python train.py --d_model=160 --norm="rmsnorm" --qk_norm=true --parallel_block=false --lr=0.01 --grad_clip=0.5 --schedule="wsd" --decay_fraction=1.0 --decay_shape="linear" --seq_len=512 --doc_mask=true --steps=9940 --dataset="wikipedia_en"
Each number is 500 + 50 x the weight over its row's rms, rounded and kept within 0 to 999. Layers, rows and columns count from 0. Numbers have three digits each. The size before them is the row's rms in percent of the matrix's.

# down: layer 9 MLP down (transposed), 640x160, rms 0.138, rows 598-639, columns 0-159
# up: layer 9 MLP up, 640x160, rms 0.325, rows 599-639, columns 0-159
down598 100:572549532438473484517496551507558572412469607545476498464453475521487561465507500439466563482443433490504520500523534481618442447472535521473372537554513546607531525517432500556575451414541565486456518402540482452450468561499514468550473547458489493476475456457529458440501500487484574582529407548490483471512675608601527472557505549512441473530530597449520456432472521523581573506504544489533502510463535509589452474511515603497495493537386518425545497498501491578550454529428504
up599 102:491516472444556508422565536559454476464506499503486549421485478545509520559594493480521584472479482491522522539608498417442500484603556486465488522477543576602482527528541473448586412534507482511560482558409505502496552463473524415546554535493425613472476467533469410472466493454582504403456464551483431487488500522485499472539544433485474481522523494507392581422572463518500545423552532457483584403609416511441506418444498558546512558576458459529459562515539470512420475439375520
down599 103:530441434620538531536485501537526488464531492441489525528569448561625537470517477509546512424437396422435434469526473467497394492450463515441528485530572559479538510581522446429583483469430515556574490467503430544473506463496528498544439461475435484470496469542545586483553502547533536517549534455427575514505547434512499539575457450470484408478519608458518447540473529544363491527564448444434590579527488452512527554429579546445380545522597448533494523453547554466547513507487492
up600 113:458455484497589504602458402525511455527501498492549418472497548473529485486373473607571538505553558432528435555475519443447510462500477512450605550474425419537454495569506507503458575536409443533483495457495456495467467424496538482599469459465519507591513543540446527510483447492495527539569467342470414545488472457468560464543468526447516584452512469529508479478500451513537564475471544556496492427523550448517597372474528648489450600513472529526483566571520505520461468568475506
down600 114:505485343481527385569558461531473559540494470480530509410574461534469491504469618441524558511652508501536354535437497477421468512508513588413474512458464607518548571542448566447473555411500494553499472490521492478468488414528531481490544458526580448458541514518569466468552441470532573512487551518428474451442407481506489486472450525482506541548536446524470478530558541536591463526481498437560557536520577551509429502504626477498447519475507548493576490467426495515489429453469461
up601 102:539466565581476540540559520494527564490542478466499544566480496520462456460535426422526442496504519544531502540543492484557464485605483449496498439534408586519519404469485576548380430509445626487495479529469536590414494549594422473470527453462505625467565466565503394487531424498522532376433497507529517428535445414464616451512524521518478501495507528538518465495440481493510496501502489449453651492529531432519495471498494517378499514577509470514466515404437569496450547501544515
down601 116:495444462554540478467527512502445468486468457576502477517459522567455554567564376492538544475505534437427499445400488536496477493423397455516522504547544511493482459459516480510518513529527526515425427525511479553436589500573488521535503526492623494356500508417533546537464470543569433522476476409456493500539462442466534520430526560531434504543438421566433485547517644497426524528467441471472490531524547458480492430642509483492474559550518521438439540590419458469434610583476489
up602 113:537577564523512470507495483542524476452466569519575510603473526479452504485427428505521531537457397562469505472472408502448601515420516467486486491427443458507541495548473548525556572415485500526529493503517494498435413596456572479461460534468509442445532462551490546433510586543552481482502590525567451545607473492457499562444451544538515483462487465502507489601353478574556480453442518559472433520515625431427487418495549523478504463498428529403475418585551525538490394514559497
down602 098:464523549491447556452495541454486506453446485546584463429507493578596499493423493466422467466584568404521514515464521554490553485479463508526445400511535475455498477478424530520511536567533465430461365547433489496591534533500527533584483534435530459479525517513579477464420449436503564508538480404498445452461465520414549588591535500536610534435343458481583506518532475491495450447578500556507463496456498544333534546478458495546496531476470491511526534545482522543454544398493490
up603 089:471493469494606510565459455476413435474536527457542466577465529413464489451507432485548587478573453498554470557568633492478467507551505410536499387530482556455474529504409482441520555501419657468479479529482522503480557481458521525533558540524522559460450470506425509491499479444507502511528552485473517533594485549475571461472528456444512493561537548564557500588483514558498456485455435481539556511400618546437406429364587531472483465417510539488555482486515499438569464551474461
down603 095:446587401493606522476432510426536539438544492489357586486498464415473525536600554469474490496464594461484443506466486500389477448541493513622471527492593527471402596493552528482536534478619522604465505388443519490552511469487556488550439506524458544422420509547528507506513522515521509419544441569514492520515508452543453435455511443476506494481442525565531458575435550522478510523466409486580495419494533554516539459538494538535482519579398527498551548464519532551578543507507495
up604 089:580438567569480478530509439483492443483560544576407580531499471601538496533553537437555505493577505493563503490531464472460530468570522538455526509425491546427542533472517503495561437486524479389551471435495432589535559522602474537495373555525516419492521404526382479619546455515573456472563448485494501514467512570455559479467473437528540530573471457487451525477502532547432583474565432546455508522470559439484483591493492485514563462441527532560543547479581417376520497533550502
down604 090:551389420502564501442431380505454541530513547505461508508466468554480436519492511471487526498396426544546467519436487483609410561538495491511429514412536507526477403488507560593487515564511464536563561530499559531473530575522419544467516503472585579492561550564541507450557546541513439477365504504568384466512544540544495409432535497513535490499442459498530429461486516480537514374527447421554507460486461499503492461612534504418611483460508542536555438579460494528548491470506488
up605 099:503431472543607413559528406558388453505575513538561410507472440524515578414536454532431499486539427510459392505549556476483523511534520477470555478585613463396513561519464577523510503515523429594498456503494484572444448450502460481445507533412552490526528436476462506514490481492443581584496551510500557333473421541455513521486490475498413477473475448499489519524541495523524473483446467499479490525524540539511515476471495585542467565480508601556564438590471562488569406423544523
down605 096:489497453560461473514492478452478455526407486558522461460467458499516422524556404481482632455431491563468456466627512412455486408663547458510428468606540438486526500504487474480592478485404500445496494507481554489499547537538437488550473499471479566541454514460578466524598498400451549542481489576545442474476495495476448467429523513519520504503369525516577439456463539513533477546533541494534506493383435509456478470474436452485506542621447451565512485602470509420505465549465486
up606 100:519491606423465579435441485510517461590444510443446473528448520461599555547515447473586561520511485501423591544507412455439482471478482468500535446530410512543508479522504585483496480517469435485497463584466516485481516437561516497528483458474484564487433521440496429439500589420485476382429379456568516563421473528462513496594552460438511475557532640511543534468543453520534416571472550481605530435478551416515502559572512576518503481560554547479520440512548518512555466535565462
down606 096:600469489487490430496428461401443484555470495510502495552554464461475563493457467595551523400587439509519557507528517498470526563633608506493502585415518436500558477477450480459570528572550463488464509537473568505544594446404519539488432502460536495529454569475587478557426478639398471475483439452526450577490442609460501591520482588481488437540438520534541449495558409508538442522518544530524417476490541485537496501426461479477514500467468447512483500452519490383514548525516477
up607 095:495436516591454522500467507457555503476502483557513474519437491459442488476531399434451517531541433464432622558512499463545453396474544398493511529504421546497516445532460528541493561517484455528553576457467527453440421411532446566469423582460436467506419451579453521590460551481479468429544428556488486423460488433441567543595449428555470385427448576412505523542507471491559455506464475530515515538482603466445492412450514519476441519521493486516474602466554544488539516556488419
down607 087:506461549409406463475534523497530480511363469495455549550600560532483536561433559526479394491570498522502607521487441508433525525490540518553459475455604512546517544458518480500507514523549512498605460480429527538534533539448572436545471520509499515492506494528517435512481508597476511538463526573638573493564446575511512537608533559531366474481427502530457477478455459501450415492486458443469520440501461484534577488615450604530577514604443519526484498429537481498472444433491435
up608 087:431541539514511485486553458564572511580542468571549473571501606499438437537545432505424500432458483508641463455526434481420488529440485515584489422486562482588504506525434526508434520557478479597577466453455602455592553480535548461502608558548408442573562525546523441541425513469591475600454498484475519480525535449542521630451461500466510504527512409498501519483441507414518442525512560477489533515480545435472514517485503504519515516590425495447565433553509496592520544479475534
down608 091:527479456532514474526479521469448584444494551408418571460495446578481517523500552489593490447459522582396570591532488525534499531521551530492506586529461567478523515429515438521500534468528445523494511487501504565408474468513470429484432474572537564371401546535614509421506470500456471533508509458498492514498417460479561421585523518481429390541419560510487495551454522532578444376467509419574489583563465554481523536458502538446454468483540437472524501442494568450519500583490385
up609 103:463544498552530517528433536555531492546529583476446445573409474590528446513424566518515553495442452590527397444429474485469405482445564531496462580468474530496497499471401483514529501407476469555486498481383643551487549506485538458441448602551501467521468453493419471446477445544523516522503466542528513524564580530480453538522537616473434559495542479534485489538461551430420587473534454516521609563509560555432562549444604450559528487533532493507566523532487523454540492414544498
down609 092:541404470464499460540531435460475491537497490446518398485426512463515471434554463500465472437478552560539456520505518491508463475539497499552586486469438542506504444558492493526469539506409497509527545536498560452509520495466583453534597448459507403511565465549520446577542559511588524603641390500541451452515423630496562607527572483582533580461457425425420391503513554497504517524440501531517506495521483463546496473454524497527437414501542481507587470435563534496572592485515594
up610 100:493486494546536592441446520539541541487544486551497459511440478489469424436388518548513499491541529576447533564482427533561514569457514483467374457421542558523434502512563500509388542533518342510570556615511487530570486529547458524403450553497493515575523487421354456515471469489451431522405459477449452447554571503506585499480494515507597492579477528523520455492441416494571464517456496460548550555497520527541473536475441514559507570517531491465564563595523516460446466513551533
down610 114:402433421425580497493532443571556481412428538453499544474511541529556464457427500509480544476553450509467490620538431453583448493614509406526569405412523471416465524489562528491560538463444545531463469457505530455455573401467429551563461570539546504487500575534469531576625513504469549531478513512462542520505570511590496466488539550481494573432537465464421490513449516517557469589481477413514516392541487572457567473483462467546452501442562479512512478494484485490469458564573564
up611 100:538504603534412591514457494549519497576533524521479529459485513429456525539499543488563440535477485498496575571514495558497494531540431529457448525465406510578512427477442503491551541459496489473613489513471489488513585436533531472592461489493587497440511516466491493526508381408525484496617373390661463549578537531516557467486483499549531435550534521502498421489482433497502497483439450452582496439450470433470537388456530497587468457479480458489480506392567474536523517525485390
down611 098:495461539475442466573399468441551506506460524507555475472488588511445399513482533501449542487437472528421510516448512482453496464537554478513506532477390508566460455531511482508463558547537511530526516403439471425545506353449408435526572479582475531550605520476599494505474503471457463534493503438538520514600461527464506446422450439554532535539561510470451436529606433501520498485444550514536524450550461587401613473535489527452547416568454514565489447549609518470521501534407578
up612 103:484577496432458547476477561520545467485568554424458500455464471493471535477473481540497503481454539494486577561470494354486459503487514522481442491520580511473595487582393520472484399560428469501431502538512542559485549477559464486475624543556435483495402534432374509574492499465511570526481409493525438449490524537546614492513427538505494501545553446540415497483489486535563494498511558449487597396580428457418479407405507553496454574505507496457459631496528499522493502478516557
down612 096:507532546480522465427526530536524498634489536583484493503587518552444470488416477462574563577461485546600519558473401527466520400451592440509396505401527496472499569478428465403531451520459499475591519453451364485434429474513575491543446508450508561582447510471510465461491532446452507527475439508423568484406491569472591500485469489528436617372538607535519520577499533490487465479514563493504482491475484539511546463492472509456468519529498583459512495504474492484511525524537401
up613 103:496402498560566447486412486461486475471524509544549483565411520535575404451475560489540462450407494425509414450590608454500520510574574468474448445547393531559562551551433527506498454503501534510622535529501536557456573479426524496509470515436499545416450474515478507417523515531496500496479456523540558562426493594413490503519487470472503568471460405469392491589524477522450464507499433524523550423452597463515515442451440490430504493527531499480462464619483523478405533415515467
down613 104:491442477491453501498519463460456584498483432558489486448477505643536532550514484491453507477532420489524511442471456564506483443470439559421531476519501448476527596535506485522537409480473526622520456474412468459437452485548529510560455479551528486555531383472593518452487603411444544407551447530506505428488613528511424488473494395447431525471539411584516503552525625494578464591513483573430531391512460487515554482476494563489530542607511524461498485492526502550516467504431558
up614 096:465531506473505448469515515543490483452509574544515385527498569511519477537540599500565560471504498503395525474534476458389541469433519567473531610444506503521501492464497599468485497479427458569433502382530519517528552423504511398505557567543503448427545495537509454563477499425473580447471532503521391482558497463403419443547473530456454547490573448460459455561487477495524497547481419413493565461462471430489409510406524371557485560512543441468524515493439544429472540457614514
down614 106:515452445476502531608544535543493491567578507458546462513461575476445521458476636493607530416506460490513524529537447519511536491544563445528555505463575544516435412489457506504450474514477450492483529533516462513546534509394446538462526508557498507537472500540528498536541515560535502550575550476453507475434565510521483451542566605503487363459435501555458427491473519485500394451487571655519410593446396473501470479497433561536427387514461532488528496448450447558548533608532542
up615 111:402396527481533446556520466471523599523561492422484507559537511530595592467572503528554493546584434465504548471493511559520421391496478429440527502464550453527609553543518508534558440565480501530524470496583526523466565449487545493517481543482514447482522429573531447529517463545509449611588509486492456530420449537561490464444430461401443575423481497418534589496523411510497516561447545516436479409454429470490519561441450507478446549535471456452462428571460417534526477424539500
down615 105:551472492503574584540527554555488540484466569472473448491492586481546519558519509559523519460467394500405440480454500459573486580490423467483543490509508422523542539507570516499420485512570538568445431494409527548482575502558436620448433536500514419456458436463577531479524473569502565445494406474504464523494441499478504527537576479602501397490496450502483513482462571502406516518403455564491490489580510515469441543400495475356466545581540403450501479550444559431476455517524450
up616 105:498509549590464499490518491411425507469469557543486461474575448573511516443571424455489449399450513448460425478537428466554520442560461491433443528596502476521504454555617447471531479547491467434468387428434418470566597514473535604551539520448555532513514457483487517466442504470576500517507523448475448547474519500492394408574506533480420444544457503482453459580551538475492518540528427468522484511410490508465448492425467578506439546574578584487531469573520558570464468529509604
down616 100:642548529536435488516484487497511612559494524508472433583456516480575453559398488467491442572495428504464490547533567515514497426589474486517535500503445539476564466611434538594562476519581522553427486424558504532505417603532423444418480421594488425493454498486487353507467460554459510588447570557456591545470532450552491499488517525500522565529534511508457468530513538505490558537537513522541489407480484517497561555455490492568439456480521592500561518538506517515393486542489433
up617 099:530551441457457566504503358467480524500538549515468502418458528464529472511485420425435536590473601483547485472403417479529515595443431533478557540506587381451495484532488548532556447570402478570539565479520480518506537457464530455537633478525479496507544508550466520507469448448537461540465485472526478503455503430540469580477502440397481540453480440560480553562491553538459536437475483518542505464479521464567436584489624459568436528505540462464503543499565460452519513584403389
down617 094:515506498582476477514556503571410551505473459514478445523435519513496485421525498494441501395533567527422469583481532441463518507451384457470546526507505567535465495513515473445497513506581540446418513507488570487502602509445484418457621560447432534609525468508479543506395492404513405484575466477399497492504510438453459469429534519569459527523572514424496562501455458553449456607524496395486503535537370445529488458509481618507480525448550505547519613460545554493476524563499490
up618 103:452484515479451421620478396485500514529448565524431513491539434586519436521432454552448530571532482535554533507511519402451470513422543434504530477464515438483483479385519577482443537510443507467474598515490509453517542474452441506399523476513468501466481548554488597560506510616520505460416531444595555503492588507515423576511438551571506515415575547555503574500579538490492511547486518405598498507486511405478493520584462481521570503558456409607545481593499467507506519538501455
down618 114:496502532541602503507346497540518540539468531485459475496466478514569544583442470527505554427499488450499508528569472443504442502383480511519565473481553462512461505555566403468433480562481556534546579464531493485481478453422463372541487501459456496444499541487631552490463587562493479541612506403509539533589596541560505526550448546555551487544516507479483483529508485545445525490551456476592537496404479539509536438553375559548559532403508458549484482519523531567473404564447480
up619 098:538476450579484439512482529343450539484474491546466595555509573558486487526474506528512537527428483520479458484407483532495542481433431566505389543492519469558536499495513425513497512565447493573531456534504443527427559456528555427578574444505459520405574459526531504503420529479484492494372446481398490487434496410472510490523527509592504475601454507512498550569554463499521526574528469459480477405522389453389521514486467493531528382501530526437554453514436423534442456398517474
down619 098:494449510469469497431392474443551507569439497511531564528504380449586527495427470506425601550494585497536502544488492473472535439465454519474546577568506490448572597425520474499483449557504451512526480539437469471511516565421586524609399570410447535523523366538531508367523428412463477451464508428487497482473550409624446449480472514461519470489483518571489535506454629483489462492509457521546485452466463500574452524534492415504475497514513492473504462503536548480466588500437509
up620 101:529453441485557530521401498508520528600525480445483431436448451480500607534600446525519429456520510512436483541446537595470460373464487454491401541514539586459529567521441512431517522511484511426489476536576524465533459528528499529511480496478526460522473486491493480541449562485424437473456498451522474524517470549355477558484450515491475542490558479496480494453497424381522532436458470431444561536442479432447464549479481550540439522458505495554395567395487507481449515557448303
down620 099:582452563516503529506504488486473459491430510540480470586476451460494515498546516475495548591522542485480485603490543470519567524609462523467539534488427531603573560450428539500491407521402529532496522529450427475369549398622543362480492465514496551570513494460527524436496518439551511448546552493506512507446478537565486499464436450519508459619415496492517499484477438475529550451508492493499459441467520488440418537505478461463586559563620580571491494537480560552518538505527351
up621 095:523511443524465498485422526460497529518494470458518603455466540508456488479498436555571453449526546473496426534540538419518540563439524479606430539487585505532591450515521436473559462485475495459441497479512529568484460519552511515510509549545463456555444410383402490517412384479516424607487510563557482563521532585459545575491541513579464516439451493454508397496420512487558518577526598508506460555415489449570488551460555441494463524451638440463503496534542530504520434453585565
down621 097:502445465546516494514497537597575578441494478561418619554479471397469470509506516490549456499550489510575427482500553644592486561476553513492545549455494555453564533428481501574382482458468456420461552453544489490521393491522462454510546493588511563530470447460428486470418494566430501449508453535573465523495454525452528524455506498533436485497465491506482516509507508418494544526502506618432497416487518525476567535444440541379644511517487432418548507524479493525532400452514464
up622 110:533487502564503461569497515537501396443486516567468494553528533508516448459580487495525510533519389504569520494506447511598500356455498504554404493446515465475580538509577438533541529571582465490450423520575490504546491462489470585472501410619498497540510409499469492382511450513514546456511552526508464449478483579405493525513532551528433516507530501505487361484525536474594543498511475443519499454489570482569431555441479427557486566593429424576501490452445485545528456364495509
down622 117:572462421471535569488571490501455466535595559528542481480552567474510518487511496544529429559494602470568535575435397416519477500413487444530439452481589412522470545490429391500498550482553487563432528582442522497497425470530560552559453450480525545507402453471463565524485496535468495428440517531556426525467487513569483486566451512535410531556448489567389486543510454518390512501590435548543559556527484553510468442573508500497552623476429525459498525521510439550411473542506497
up623 109:525493492546440547637573517473507562484490464487496447483481495509495564470452448575506443561524413473504354590589533490489585514477487518502500416516588497542514473469489455457490532554537498447503559532458439440488493449504521507517506503515401498363497461487527503493523429541490462514521580477467624521487458483458504475444488354594483521504460559497552538611560487489597487449501452503422503496487676533462534456405599533486442558520544561502541490468523472476525473431504503
down623 107:517564471479482545598479463586551445454434512575536544501444515500450509395450450530448497501548559485540449582443576501403412466486469516456489479606395554451437557557557503613408575479542566475423465473470441531499545443534494448484486436485481494437531513484586529528532487504483417463519513445509520595458542550568505553502481454571551508514467463495446508496505528440373526469483445519471458554555519419495480580538379460547420472471546414432508483456472458485498570555574505
up624 095:472451571482525507453443422486478560477473408430479486505515521514478524572431531507556480495540464535480461524528520567546440493475596521518432422529472437548516463523554457487512412509480477428465550443498581397511509540544535500473506550490419503515529498505388449467454501448558465461504497448513621555436486592529576531544554429536460537511564368426365443413507532521470549552483452573560568480536609468474506476555454505524550468568548529481480557584499484452488568372480566
down624 095:408514503403452505528538468448534478475460390515532467496443556489522432531498575387495495547469488466570466473502557550458387533474613572506586482566487553485483549446497495492438528498498490484513464495505611500436455453514562493468532573607541537468517435528505504472486556464560554496434511567480528546468526545573424443508545448550494411459490498547367539492536509493496584514417519431446528507428567517496472406527492529586558535569551562457498558599421423455533513569422464
up625 108:412471609534488546494508483516439487463539416521537456628460491423498537571473633498518492547507484550440476551420497477431438501487536443492406558448584415535560456551516523518537438457548493533546485562561421545478561448460497454433475481483491481468456576483520531536573551364393476471547485475475407571502470560454509564453439466386516532482489416568451456496511484522555432436578539475526494529589565525514544433443529490467470585471503526471469536477467502497409479472558479
down625 098:511484448473512475503537433579555582556459428435498553555468467546503469507517450485345500565528584603490510573456512511571542424447545440542444507460495469441540494505505503486430413518558514481482495466521422497471554514476498368535587493446457444495494500439494545528487468504500547600570564646558543518584484581519525483420523572450604457446532424568462544514530474502475419455512559450506524578464369444526522538463460502443558524450568535484460472428485500497490525529460502
up626 100:505431501552580432514459534426569368575587557451524540468411410473466460466465457490542506523511442472486558503445491463583380601497444529540451524421469543561451537528473470455518427507515456461543549507480353461485483491523534534527428491512518488428515521500558436462502519474574446510538442459524527426471531546499393564473454485448446552448451453503551568482475416541506577536514485532508492503552487439557468481536480414585479544454556478583493615555568473431480498462408461
down626 099:491457434544484422491515553456530526521458551509482480455573574527462522541444539509448485533463545493443463411446512585544492566556489487538461529517485487490490529401425531479501573529505491528511473422510576452512506606480412555467499434525453536463488510475501510406538486534515499590456524441527377501520415477558558579516522460597550496434554531458594543510580482531529493488425515427530586552554418576534550562655463450482566428570453447474577519441438394488463491521451552
up627 099:495548531450522521490519523526428490491532398432587624462526506515554473429504513557554501546498468483503466515440522417474526459455525395457469547447539503499447454450505598500496443532531421456442518549480501518568552517526424537423452515499489530545552519407518356551464441414573500488477465601491489438487541504563559574581535483426409526519538472541539503498497501482538446574493538551568517468551518511510436432558546558393388435352456502520551467504488465517502394537502481
down627 106:379509478443529513599608499476472500512505470508548509426476468533545482412512538497475502524542535490550544552530478463559453532518482532525453577509462479478510485427482624550435624507599496502573503491483449507575546445478526607474550530503476482630516495483415551560394487483521494537530437565563488497509561572550596536479489517468503507560533492475525633507482428487563445473586466489486423487507547558556418401532464473525515475446416420479464610522466488537495519547554414
up628 099:463539575492455495477549574500520508472573540563522498480543524467501460447550547488431479378499422488533494552498461441490399439480371531547512503471540452571519509486497526398469479540504490427479451519524524449472417488473548571599526433476584516524468415541414546436435357482463468470509500428476464494396467488547554504477509564515513464523499558471604566503601530449443538508461477442515421410448457450487469597470558480504443465491569417510403491453493446517483522612542522
down628 094:510471549485480507453579493536490429529499547540540452467487473520520484393499492535523524540515541474526505521580530465436500454435487520513565591431467505453567538487540526444528535470492519481565562572508494497481524503569369555602513496534499475490515551495527530488579472477497529541555533520528511484341546494490405620314433548420534509482555545482446403555502520520570438560528503480541494476487514430451384471612465526527426494499487580527496529547508498575645567483486492
up629 101:466498486528430543444447428529428564454527486505525506536554503532499435556520472474492519488449406544433441533543460537532436414555413423586443548537507547458499519456484445450472475565482527429467461526515506526545567558572487444487498504452530512490453458496471501572443481448546374456544527502480470513379448564503608502503508422501490603523512475513598449522572523448482540457412551519627486477406532490551440534549457590577451372454515532488523498557493566472480368535502498
down629 100:545543513611511486593564427528568541452508553622432456503508495524490494474526541497497425509537548531452432406479513512476505541564543464514508529466500494567564555534507561474463565438544557442461503465541525568511412509476447533445462451547542581524517547497632618487535476455546569420611514495436516464477473465471479545505487560469512420580476464452543593568410477468446535447544534517496556551447515572398521494501465526511575573465405459452482512424521482599500511436529586
up630 104:490550569466540545516544605488474537500595495574575467459418400441545493436536489480467484513507490375542507484544580454495531452517448446453490434431514503518536355467487529497485495465453625425562432508473591497559573525525426534551452565495595469494515502426449456552527511550540485458538470510527539570536494471549588516490469486522516541519478582490429525494468459446557376418598499482469527542462512399555510459553566523499463532451441472541527483547497584449585472583480478
down630 106:473540569382451376403431507538532489469399524499568508573459494518525421505537462492382514427427491549561487513477474430504432452541522546506432556520526563473522397466423468554482503413575530525570538393497544498496532410481467506538558507469454468448437425531424554474487463523450501480574518518528449641502471525558477449493556491578557441522468455543502546477537612491442503506490488431458529540465448489489475509509434437486492511563525408603499532439549454537471496511476416
up631 106:477542528437547578421520519462422552437508470497516498504484461596470471507467571509517479514523528547527459492406437468511491506471496558572515571522556490413514529487459505518472536398522559497584433500496439490461394618480407534462557480488581560493564468551476452542525436453457552546522457468518469470510559416499440474436515525482557576402437481530434572392443413573606416459517577426500486480543547530487470513551536481579451532486518427413600489486581511471489483504575419
down631 111:511573569496597543525491489479554528503519514568546404621560512480600476526583574478563533570532535471521522497430534443492535468490533400515505479393510574543495546562496476585515489489503512513535472476521537427591447553416567521520451518438491381489526451574392473432481557450533557472638544433454382510552524458475542465494473544503523567460454522439507411473490523511523509445480523487475459486462467568508484508507479495438478455484526532556548563379407478540435478602489509
up632 095:509489481414581491456582545469500500609492525582452466530519617545430478492632526483434451489447496397521479547441518478548507546518463488485480446518466504442545476439516408563516537461485579516453497520451522546517564488541408477514438544545580458441500490533522398562468490548541479517445487578575461540482485448492527494446498421638642489503434483568537550500433478525489439513573506431325506527541512442453438526490495451490470558428568464513539495501499462475490571524510492
down632 111:480548485458476459340548509538535451561490600471502456487489521539443424465502599489483594491465526546581527405581582515597505536483544477473583457439480532525519523492387412578516499493514616577524552521437485445522497551477456512477494517540587521493565548513489495394506526494526439496431509462635536408550518561514501459531484558518564561542516512499427528464565559532479488522477488562421471542461550498475481548490456401495601527488512468435432475561484444395475544534484489
up633 099:632466521476534468526412520490534639483531462444518531597521481646529530521520436551485546469523473485554505491547506518492491487411556631527555541539540540552521490448572504385521451530511509524554531489523448512438491448590506391441470493446512558579552377570521477446578541540572521518534473475510497598519416574484524508468489568599439521545477534498483556449581473453538539440465568478423516493460469505468565517498521511504491469634506547514547489520510466566514469427480517
down633 093:490441465529439531460501539444501528431520531422480531544459432440441555500457455504532506522514486567505465536500436546481477504552473457525514532546595578467379501548452478506514475478442436473488536537553529566564413447474491570536517562549479551489585502500510505434431417468462441596459400430477578539472449361511501401451496458600391375515466476482541537540531562570481468445542562516481556630508513495587529476469514450513478596566507538555552496454546488443431529476506476
up634 098:476514487478681580502385546524560542481458503453515548534447466470480471475506464535492614522499442522454500519505515544572548590453479504453488568547423587547449540471450542507459433457477474457505519529471526502495484556479501439467528464498487402606546457417488495582492436562495528501503397526441529507435580459428518546468579567461468577362437487455523496469599413476481432547526535464490488498476461485524496440495431469411444517466630490536405537474433484485472477505532534
down634 113:434503437472431543571553459506536496472444544485454552501558440522464435440490463556528585465472539449412506469525560545544498495520493475480537445548540491495478534525392418528458432573462494530439530485520533441451463513523544471355487530550465564467381369518526575549447463405561440466502444423534505441464505452513572512531534521500498618433451480489514462471481364555499533489502512415428455585483578506479427486563515576455468458442514504591515603496454498475427512535490544
up635 110:472586547524476513487503526507559450528586577528481480504449424483534524465476496500450564482517454503468569450486484385396509510429537522466450452448536419547612506591582557528482456515420446494563522500572404597543577582488490431451491553477597533454418547583497572548578603482558420404481461518531482553449535451520522523433419549501483508386556400495552487436478489522545458438499513495458466496509526506519512583506485576431526479548495525454441541530497492524530498511602515
down635 105:472527457497469468481471524472564444455612520465485540477465410532489563443532579462521533581536465537529431544472499512496487466503443429468554522540418525448537434533475610413434424502482409496447531423572502488520419514420544526493437539554473438499500511585468518453405443517521501490510531422547576493565575558500426543463629476512579460388535470444545462443421469559518503518412563448562477452553497413520555503573467472465474535514547434453571552540449494559462581478553525
up636 095:481520540576588485467468491410462509475655547521530429558449519503528447525518519612560602478496520550488508573376526460467453443480600437480514565516473578429435502525486518569538481526536519527556434575405596426496501487557447462465460455433558448522492563450572402572509518510505527486515512535474509548593461457454475502514419588485557457483583478485496456432460492459495465425451534488535511421559545515584513497541567539500491475452463442547469405423481530538527551492439545
down636 099:525577507413447419461512485532623494441388535519496442526407526524449503467518501546445490490502569426532581509543544530464449539498528494441561457501500459437396584513500555494515525508421522474456587503447459515490561510468525468539467474552490523542468499494446512585390434395544550497475501481513448534448506414522421495468493415441533541566490505527517552559509575443544497593427560509516461513475470424368552513482482452542481545593549504441533493533440381492560534607480415
up637 095:460522509453487534466496544477471549537467409455479400419429502484465613491535564554553461580516575555479526516510376525572526476421501476480439489566534422615534507520499514429580517449504468453558555513579518518470532539571481472537484447528426468529581482477482495547573501594490532542483563544487516479470441398557507509349457559534470556437575443509619565509546441503488458506540514541554631467512445500562435454537476531490487515531500557487495566508469475574571577549513514
down637 091:566605439491494523490482528448518504432531508456491539461487488453524605494547521483514522492543486535531528476445491514512447566515491364443468504460536427481634551614506480395530433475500550511480475447496467397506551531579481470548591423480500579553523422444512495601553535456487511514482553516443473579573501571448420549495457571484507558566498500562475478519461499570490461465517646506547418486426508522589462408496528491447485458470488484519421583421491504515576518385490537
up638 097:423541465461460494473522462490415439529538545490535493557464548505434439533415506467567520459560571534530484505509405515494429544451495387448489513581435491551522568549405485445407605408485559519507538467553456539475555500475378463479533545422498511445484443550479420485631444454566573514461519514549445469531493601424491481466449457533577529484563512455479504557545528511509523510410540423486536579483470520454499427414493524499439488574451557524497505543573520436562463386479498
down638 093:521592565512552522521477537486479462459541540585463516566423554570498540589493444504559572516493439468447552457381416451441436499514593554497488561542576394453510520439528466649471469453499511527471521556502490511508473598468484455506433501437542458528545541423575480520508591452389529563457498558449467473511508454552555502451444537493555438531507398505481505447507438453477587522531542540557462467576514490596499491489506519526563476490502401486425588515401530592498480516499545
up639 099:555554529548415473515557523372548416494480504504544485456541484459471475409465417503517538506474518530490451523486526510435454482593431528529437510439481527456378506429462491551469487413531445563480497478450523505532482402427506527423497622550469472553416503487444453515448479533465519430517461484410509530634511417508447458428492517520515480527578496436500493549509462595534522506549475420540469582491441506490517457601497647519555484431595533483454492500442521575436444480434541
down639 111:465461528524500521535526437550501509446485500594499556431437560498477508539490401550466647462481532564436497440471486512433500491508548469465484531519521527552543533440535555447489427507495559512581566478500548547507576440462527584479518563537503530541403403439567460412555454503429465394444468472466507504489460516483504427549517530508394503615452456427496568496603448501506502492527541486635450520500520491498500501541439425549445567467476575478519518516606559587552385458552525